config.yaml
vocab_size: 1024
activation: "quick_gelu"
norm: "layernorm"
positions: "rope"
rope_fraction: 0.25
optimizer: "soap_variant"
lr_mult_o: 0.971
beta2: 0.98
lr_head: 0.014
grad_clip: 1.0
decay_fraction: 0.573
batch_tokens: 32768
seq_len: 512
doc_mask: true
train_tokens: 151000000
Each number is 50 + 15 x the weight over its row's rms, rounded and kept within 0 to 99. Layers, rows and columns count from 0. The size before them is the row's rms in percent of the matrix's.

# q: layer 3 attention query, 128x128, rms 0.388, rows 0-24, columns 64-127
# k: layer 3 attention key, 128x128, rms 0.405, rows 0-23, columns 64-127
q0 103:53 46 50 51 21 33 38 52 46 73 44 80 65 49 44 28 58 46 47 38 43 50 47 79 54 41 44 43 23 62 60 19 50 33 64 63 55 32 39 56 63 53 24 27 56 58 57 57 39 50 72 34 71 59 41 28 69 46 73 43 65 53 56 83
k0 087:50 54 53 54 61 44 20 44 39 25 47 30 31 66 44 31 49 39 50 55 60 60 59 40 65 47 52 39 43 46 39 67 43 29 30 47 65 43 75 14 52 48 60 67 88 62 50 53 43 34 17 45 51 56 47 85 49 40 44 53 62 42 32 54
q1 111:69 54 46 52 34 51 43 44 62 30 44 64 65 36 61 44 57 58 66 50 47 83 26 47 53 55 61 63 40 61 45 42 49 59 68 40 59 47 50 37 16 68 46 28 73 36 59 45 43 56 47 70 33 39 71 43 45 72 63 57 23 31 54 40
k1 094:44 51 60 46 84 03 34 57 49 72 47 73 33 55 66 45 55 54 36 62 45 36 57 48 67 42 37 64 67 33 49 26 52 34 46 52 66 35 55 66 81 25 72 58 50 39 52 61 42 72 44 35 23 63 22 65 46 46 44 55 74 74 66 65
q2 108:35 42 42 68 43 43 44 43 60 44 15 52 48 71 35 46 66 62 70 53 54 72 29 51 58 65 40 44 54 65 65 51 10 16 72 38 55 51 18 43 39 38 52 41 40 37 74 42 58 82 66 49 46 39 24 80 49 73 52 41 55 65 77 50
k2 089:79 54 27 43 52 45 62 55 42 61 68 33 70 19 80 50 86 48 44 49 62 26 81 41 57 52 62 60 44 35 31 52 65 38 38 55 51 32 40 36 34 79 67 45 61 30 50 56 39 62 37 50 45 51 34 26 64 32 58 43 65 76 48 34
q3 094:49 38 36 69 39 64 57 55 07 58 40 58 20 38 36 44 56 58 58 42 33 35 33 33 49 83 40 85 42 43 29 52 35 35 28 20 58 41 64 47 91 58 45 66 16 49 63 39 66 60 30 63 15 43 52 57 61 61 70 55 66 67 35 57
k3 100:41 69 76 42 75 66 55 59 74 64 41 63 37 66 48 69 56 00 57 66 38 41 38 49 09 55 58 56 62 70 28 73 18 85 60 41 54 85 36 48 46 49 57 45 37 65 68 25 32 40 44 53 53 49 37 66 46 55 45 70 44 49 45 55
q4 080:43 78 33 47 30 54 38 51 68 50 44 74 59 68 26 65 38 58 73 50 30 80 50 41 70 57 52 71 69 07 43 54 43 33 68 43 44 46 58 49 67 56 29 57 40 53 57 48 41 46 31 62 41 48 28 32 57 50 64 48 40 80 61 38
k4 089:56 72 48 32 43 49 27 45 45 49 44 17 46 45 62 50 32 33 65 31 60 46 37 29 51 75 36 48 75 66 54 79 59 67 50 50 63 42 48 43 52 14 49 45 34 46 36 68 53 70 29 38 76 45 64 38 60 40 39 33 74 65 62 65
q5 106:74 28 29 45 62 27 60 53 22 72 63 52 27 49 89 56 32 81 23 44 52 53 56 48 26 48 46 41 48 80 61 34 46 68 55 49 39 43 42 33 50 65 70 64 49 70 62 57 52 50 87 33 37 49 46 45 28 49 64 44 61 49 65 55
k5 098:22 67 49 61 63 62 47 32 30 43 41 58 76 57 61 35 38 70 53 54 57 61 30 64 30 38 52 60 58 26 45 47 30 28 56 65 62 51 66 62 90 48 65 61 70 52 73 38 58 61 34 84 62 36 76 41 64 47 50 49 47 65 54 73
q6 101:67 65 40 59 71 61 59 43 68 71 40 61 58 87 77 56 33 53 33 36 70 60 34 72 42 42 36 65 75 62 28 70 45 31 56 54 62 49 49 56 50 50 47 40 67 19 75 53 25 54 63 79 68 62 46 61 52 60 44 35 59 37 49 49
k6 093:44 49 48 43 71 26 51 60 19 50 54 29 39 49 53 37 65 51 53 37 34 59 82 50 27 29 62 60 52 14 51 61 31 49 53 69 58 54 41 46 38 48 49 82 64 52 24 44 71 11 60 51 62 64 65 31 60 56 61 37 34 61 42 48
q7 094:51 33 57 65 53 20 64 54 59 55 59 41 42 40 74 31 67 48 52 20 41 36 49 45 16 51 34 35 54 58 33 60 77 58 66 60 58 64 33 53 44 73 70 69 57 36 38 44 54 45 55 68 45 29 55 44 48 22 65 48 57 32 28 53
k7 099:41 44 52 25 70 65 37 20 54 48 28 35 65 59 17 74 24 46 48 89 45 58 40 33 65 32 53 52 40 73 55 45 34 37 28 49 39 34 30 36 55 44 33 85 57 45 56 57 44 62 52 61 35 52 34 79 55 74 36 46 43 56 49 63
q8 118:36 61 53 22 58 45 40 23 57 31 50 48 20 68 66 57 12 54 63 74 44 46 63 29 73 39 73 52 67 48 57 41 57 45 44 60 70 51 25 89 53 44 65 49 47 43 44 43 58 58 62 54 80 71 67 25 72 52 52 50 39 34 42 38
k8 103:33 50 41 62 47 46 56 44 37 46 62 55 73 63 55 60 66 64 23 38 28 49 53 59 10 50 30 59 21 57 43 72 59 61 31 60 31 72 78 23 37 72 51 70 46 69 75 57 51 56 50 60 29 55 43 75 71 23 57 78 38 73 57 61
q9 103:22 46 31 44 42 50 24 18 39 55 33 53 50 47 20 33 51 89 60 39 47 76 60 76 64 56 33 50 47 42 58 30 48 28 54 39 62 40 39 56 82 30 62 69 50 28 45 27 43 39 73 27 50 41 61 35 46 99 63 47 68 45 29 49
k9 067:43 26 69 60 35 68 28 61 44 56 42 67 54 58 51 49 63 25 58 26 35 55 32 37 65 48 63 41 55 77 67 66 71 39 67 39 64 45 68 69 30 33 52 15 28 72 76 36 51 57 58 71 33 43 62 46 74 58 70 43 40 44 45 61
q10 101:70 56 55 64 39 59 56 93 55 20 41 36 27 86 34 37 57 34 79 62 71 44 34 47 41 49 55 63 42 40 24 58 41 40 45 48 40 39 58 72 54 69 24 45 56 63 64 55 65 59 42 53 62 46 41 56 41 31 53 34 53 43 32 62
k10 084:65 35 76 66 43 54 51 36 57 69 53 21 51 62 56 39 58 72 80 46 57 72 62 36 43 54 51 49 48 69 37 70 53 63 59 56 69 48 39 13 34 56 55 48 53 42 13 38 34 35 13 59 38 66 56 42 50 63 87 43 43 52 38 33
q11 083:68 48 34 43 55 55 44 56 31 35 59 57 42 57 45 46 30 27 43 49 46 55 55 40 36 45 64 79 46 35 42 49 60 71 42 39 40 49 55 63 34 69 57 20 58 55 46 53 63 59 59 45 77 44 44 54 42 39 67 37 72 55 24 39
k11 100:56 84 51 68 31 39 48 35 58 71 73 46 49 61 54 90 43 47 48 64 61 40 51 92 62 66 67 46 68 47 64 76 44 88 57 49 67 40 62 32 15 60 56 48 40 67 64 48 50 46 55 60 73 69 58 52 61 56 64 61 36 52 78 66
q12 086:58 70 67 57 74 42 49 31 55 52 52 34 83 64 60 67 78 48 35 65 60 49 39 60 49 37 50 64 56 56 20 58 52 60 32 46 37 81 59 46 44 60 57 39 62 41 58 66 36 35 35 60 41 49 45 23 27 32 74 50 47 36 37 60
k12 107:60 70 34 56 32 51 39 51 36 39 39 49 39 60 53 27 42 31 77 55 45 44 20 10 44 64 39 41 37 56 29 44 61 38 48 60 54 63 24 40 58 39 26 44 57 31 51 46 38 42 14 39 39 23 56 52 36 56 36 51 37 41 46 34
q13 103:67 47 34 55 35 35 44 16 54 87 68 21 47 77 79 44 85 84 47 40 46 59 50 58 54 62 51 50 44 49 39 44 67 40 28 33 46 38 38 27 44 51 56 66 59 24 69 41 57 61 46 41 36 50 63 72 54 57 78 39 33 83 37 54
k13 091:56 56 61 47 63 60 23 47 86 47 63 21 57 68 69 34 27 67 23 61 31 68 55 51 59 60 30 42 30 66 49 47 26 22 45 79 63 62 49 55 43 21 11 63 37 49 58 26 68 53 65 82 57 47 73 55 51 56 59 56 29 53 49 38
q14 094:49 54 45 31 33 51 37 46 38 65 38 45 60 42 19 24 49 28 37 40 56 58 45 55 93 35 49 44 41 52 54 23 38 44 26 51 44 62 32 53 26 34 45 65 32 69 46 57 38 37 51 79 33 34 63 48 31 86 50 46 55 46 51 57
k14 094:49 25 54 39 79 70 08 34 57 49 49 58 21 33 78 73 52 52 48 54 26 55 69 59 38 43 62 48 60 33 48 48 81 36 59 36 54 25 51 44 39 50 64 38 36 65 40 71 62 33 54 32 53 25 68 88 74 27 41 72 64 51 70 20
q15 103:55 30 56 67 48 53 42 29 69 42 56 34 53 61 76 33 58 59 69 26 31 69 44 34 56 50 31 40 58 63 55 17 48 60 50 32 48 42 39 35 85 41 59 54 55 52 47 60 73 56 67 41 76 56 78 58 66 33 73 32 49 17 24 39
k15 094:35 57 55 41 52 30 01 38 73 69 36 55 54 37 49 48 54 55 57 75 60 36 24 41 76 70 30 41 52 41 78 33 63 67 70 49 44 37 76 53 82 38 39 58 43 24 30 23 33 49 39 93 65 36 64 49 33 57 37 43 28 69 62 54
q16 094:42 32 60 51 43 60 61 53 49 25 32 56 60 49 56 76 19 45 83 43 14 78 29 55 48 19 35 48 41 68 35 64 52 64 39 52 36 48 71 45 57 60 36 47 46 49 42 46 72 53 45 51 43 48 50 35 57 58 74 21 68 39 65 39
k16 098:60 70 32 53 56 47 29 49 23 61 62 60 42 73 42 41 49 56 58 53 59 00 50 44 43 61 73 43 60 79 48 66 25 33 53 51 53 32 45 54 38 63 55 63 52 25 45 53 49 46 33 38 43 61 79 50 55 80 36 68 68 42 57 77
q17 103:50 46 42 42 48 52 38 40 14 40 50 52 32 47 37 64 74 62 60 28 49 51 39 61 54 46 59 69 40 60 83 19 35 42 52 71 49 75 59 57 60 63 41 50 23 73 29 48 42 48 81 53 44 60 46 76 69 63 60 39 35 11 60 47
k17 102:42 33 47 54 63 64 54 40 34 45 44 42 50 40 36 19 43 23 53 39 52 23 69 34 10 40 71 62 30 71 49 37 55 65 49 60 41 57 50 50 57 60 67 27 43 66 54 56 47 44 23 47 60 50 42 09 51 31 42 65 47 46 41 56
q18 105:56 57 60 59 66 54 48 54 81 59 06 48 52 44 70 49 53 49 31 41 67 35 61 35 28 64 46 47 62 71 51 58 40 42 54 54 57 67 46 61 33 50 13 87 69 59 42 52 55 85 70 70 50 58 74 39 41 46 51 71 46 42 53 48
k18 105:43 55 18 57 38 54 46 66 64 52 74 36 72 35 55 51 56 26 64 47 48 82 40 52 55 35 65 39 67 41 54 40 51 50 51 45 44 32 52 33 22 18 16 50 74 52 55 42 52 76 05 78 59 56 51 62 59 88 57 53 68 27 47 64
q19 097:43 43 46 47 48 70 53 56 60 57 39 58 56 56 79 62 41 50 53 63 61 64 82 61 69 39 39 51 47 40 48 37 29 57 38 62 47 56 54 32 56 57 44 43 47 49 68 25 52 65 72 51 64 32 15 45 60 49 29 67 40 26 76 54
k19 091:73 33 73 80 52 23 61 39 59 44 68 47 23 46 74 61 53 39 55 58 66 40 59 67 41 70 66 80 60 48 53 71 52 59 72 29 28 41 24 58 69 55 20 78 59 68 60 56 29 64 58 46 53 52 62 86 59 30 44 50 38 38 35 75
q20 097:75 78 47 57 56 35 52 40 49 56 59 44 44 91 54 68 32 43 28 21 47 46 47 59 42 50 51 26 35 52 39 50 72 57 62 47 70 42 53 62 48 47 39 39 51 48 55 53 61 63 36 81 39 58 96 19 44 39 65 49 50 84 66 50
k20 093:26 51 22 22 64 38 46 43 26 72 42 63 50 58 65 64 37 63 50 41 57 63 33 45 59 47 41 24 55 48 60 38 36 58 67 45 83 54 42 48 69 50 53 60 31 34 40 52 27 43 56 75 58 47 65 52 58 49 77 38 49 36 40 45
q21 097:69 40 48 39 29 74 58 62 69 27 39 64 64 56 50 39 46 27 51 77 49 62 64 44 43 61 76 64 20 32 57 49 52 52 52 69 66 36 63 31 36 40 45 60 51 63 61 71 51 65 36 35 43 66 69 21 59 28 43 50 61 29 50 30
k21 087:25 56 32 37 56 55 49 33 59 32 59 34 48 31 46 78 69 70 52 61 36 45 24 50 54 48 36 56 48 47 54 74 68 19 59 30 79 36 64 44 27 56 49 42 33 54 83 41 47 47 35 46 54 40 38 67 31 35 15 48 60 46 41 64
q22 102:15 71 44 65 69 59 63 46 65 45 28 39 40 44 55 78 42 45 42 56 35 84 49 46 57 39 57 51 33 47 72 38 31 49 41 38 69 46 55 14 35 47 59 52 53 39 13 51 54 54 69 44 36 66 58 63 47 58 57 40 42 87 66 55
k22 102:57 57 76 46 38 60 37 28 76 55 36 45 27 66 77 68 29 34 53 27 40 24 35 53 47 78 56 33 89 43 42 57 66 46 41 49 82 47 56 72 38 65 25 61 63 52 29 44 63 60 59 65 56 44 63 19 58 64 32 49 75 61 55 54
q23 089:48 49 69 64 64 30 78 72 47 44 52 21 37 64 36 45 34 47 50 31 42 62 21 58 48 67 37 58 83 62 41 50 58 33 72 14 39 13 57 39 66 21 45 57 36 53 67 42 52 46 43 69 52 68 54 55 70 46 46 15 68 48 58 41
k23 090:34 57 27 57 44 47 52 64 54 46 46 47 62 59 52 99 47 44 34 65 26 35 59 51 78 41 68 36 59 44 32 28 10 44 48 30 88 37 59 46 62 60 50 46 49 33 36 33 35 48 64 56 70 46 67 27 45 34 54 62 35 61 42 56
q24 081:57 63 54 41 74 55 74 30 50 79 64 44 44 41 44 25 33 60 54 52 34 63 40 66 42 50 61 26 39 60 37 60 29 76 67 36 61 59 39 51 30 45 58 86 58 71 66 46 34 65 38 61 49 75 45 41 68 40 74 66 32 83 82 48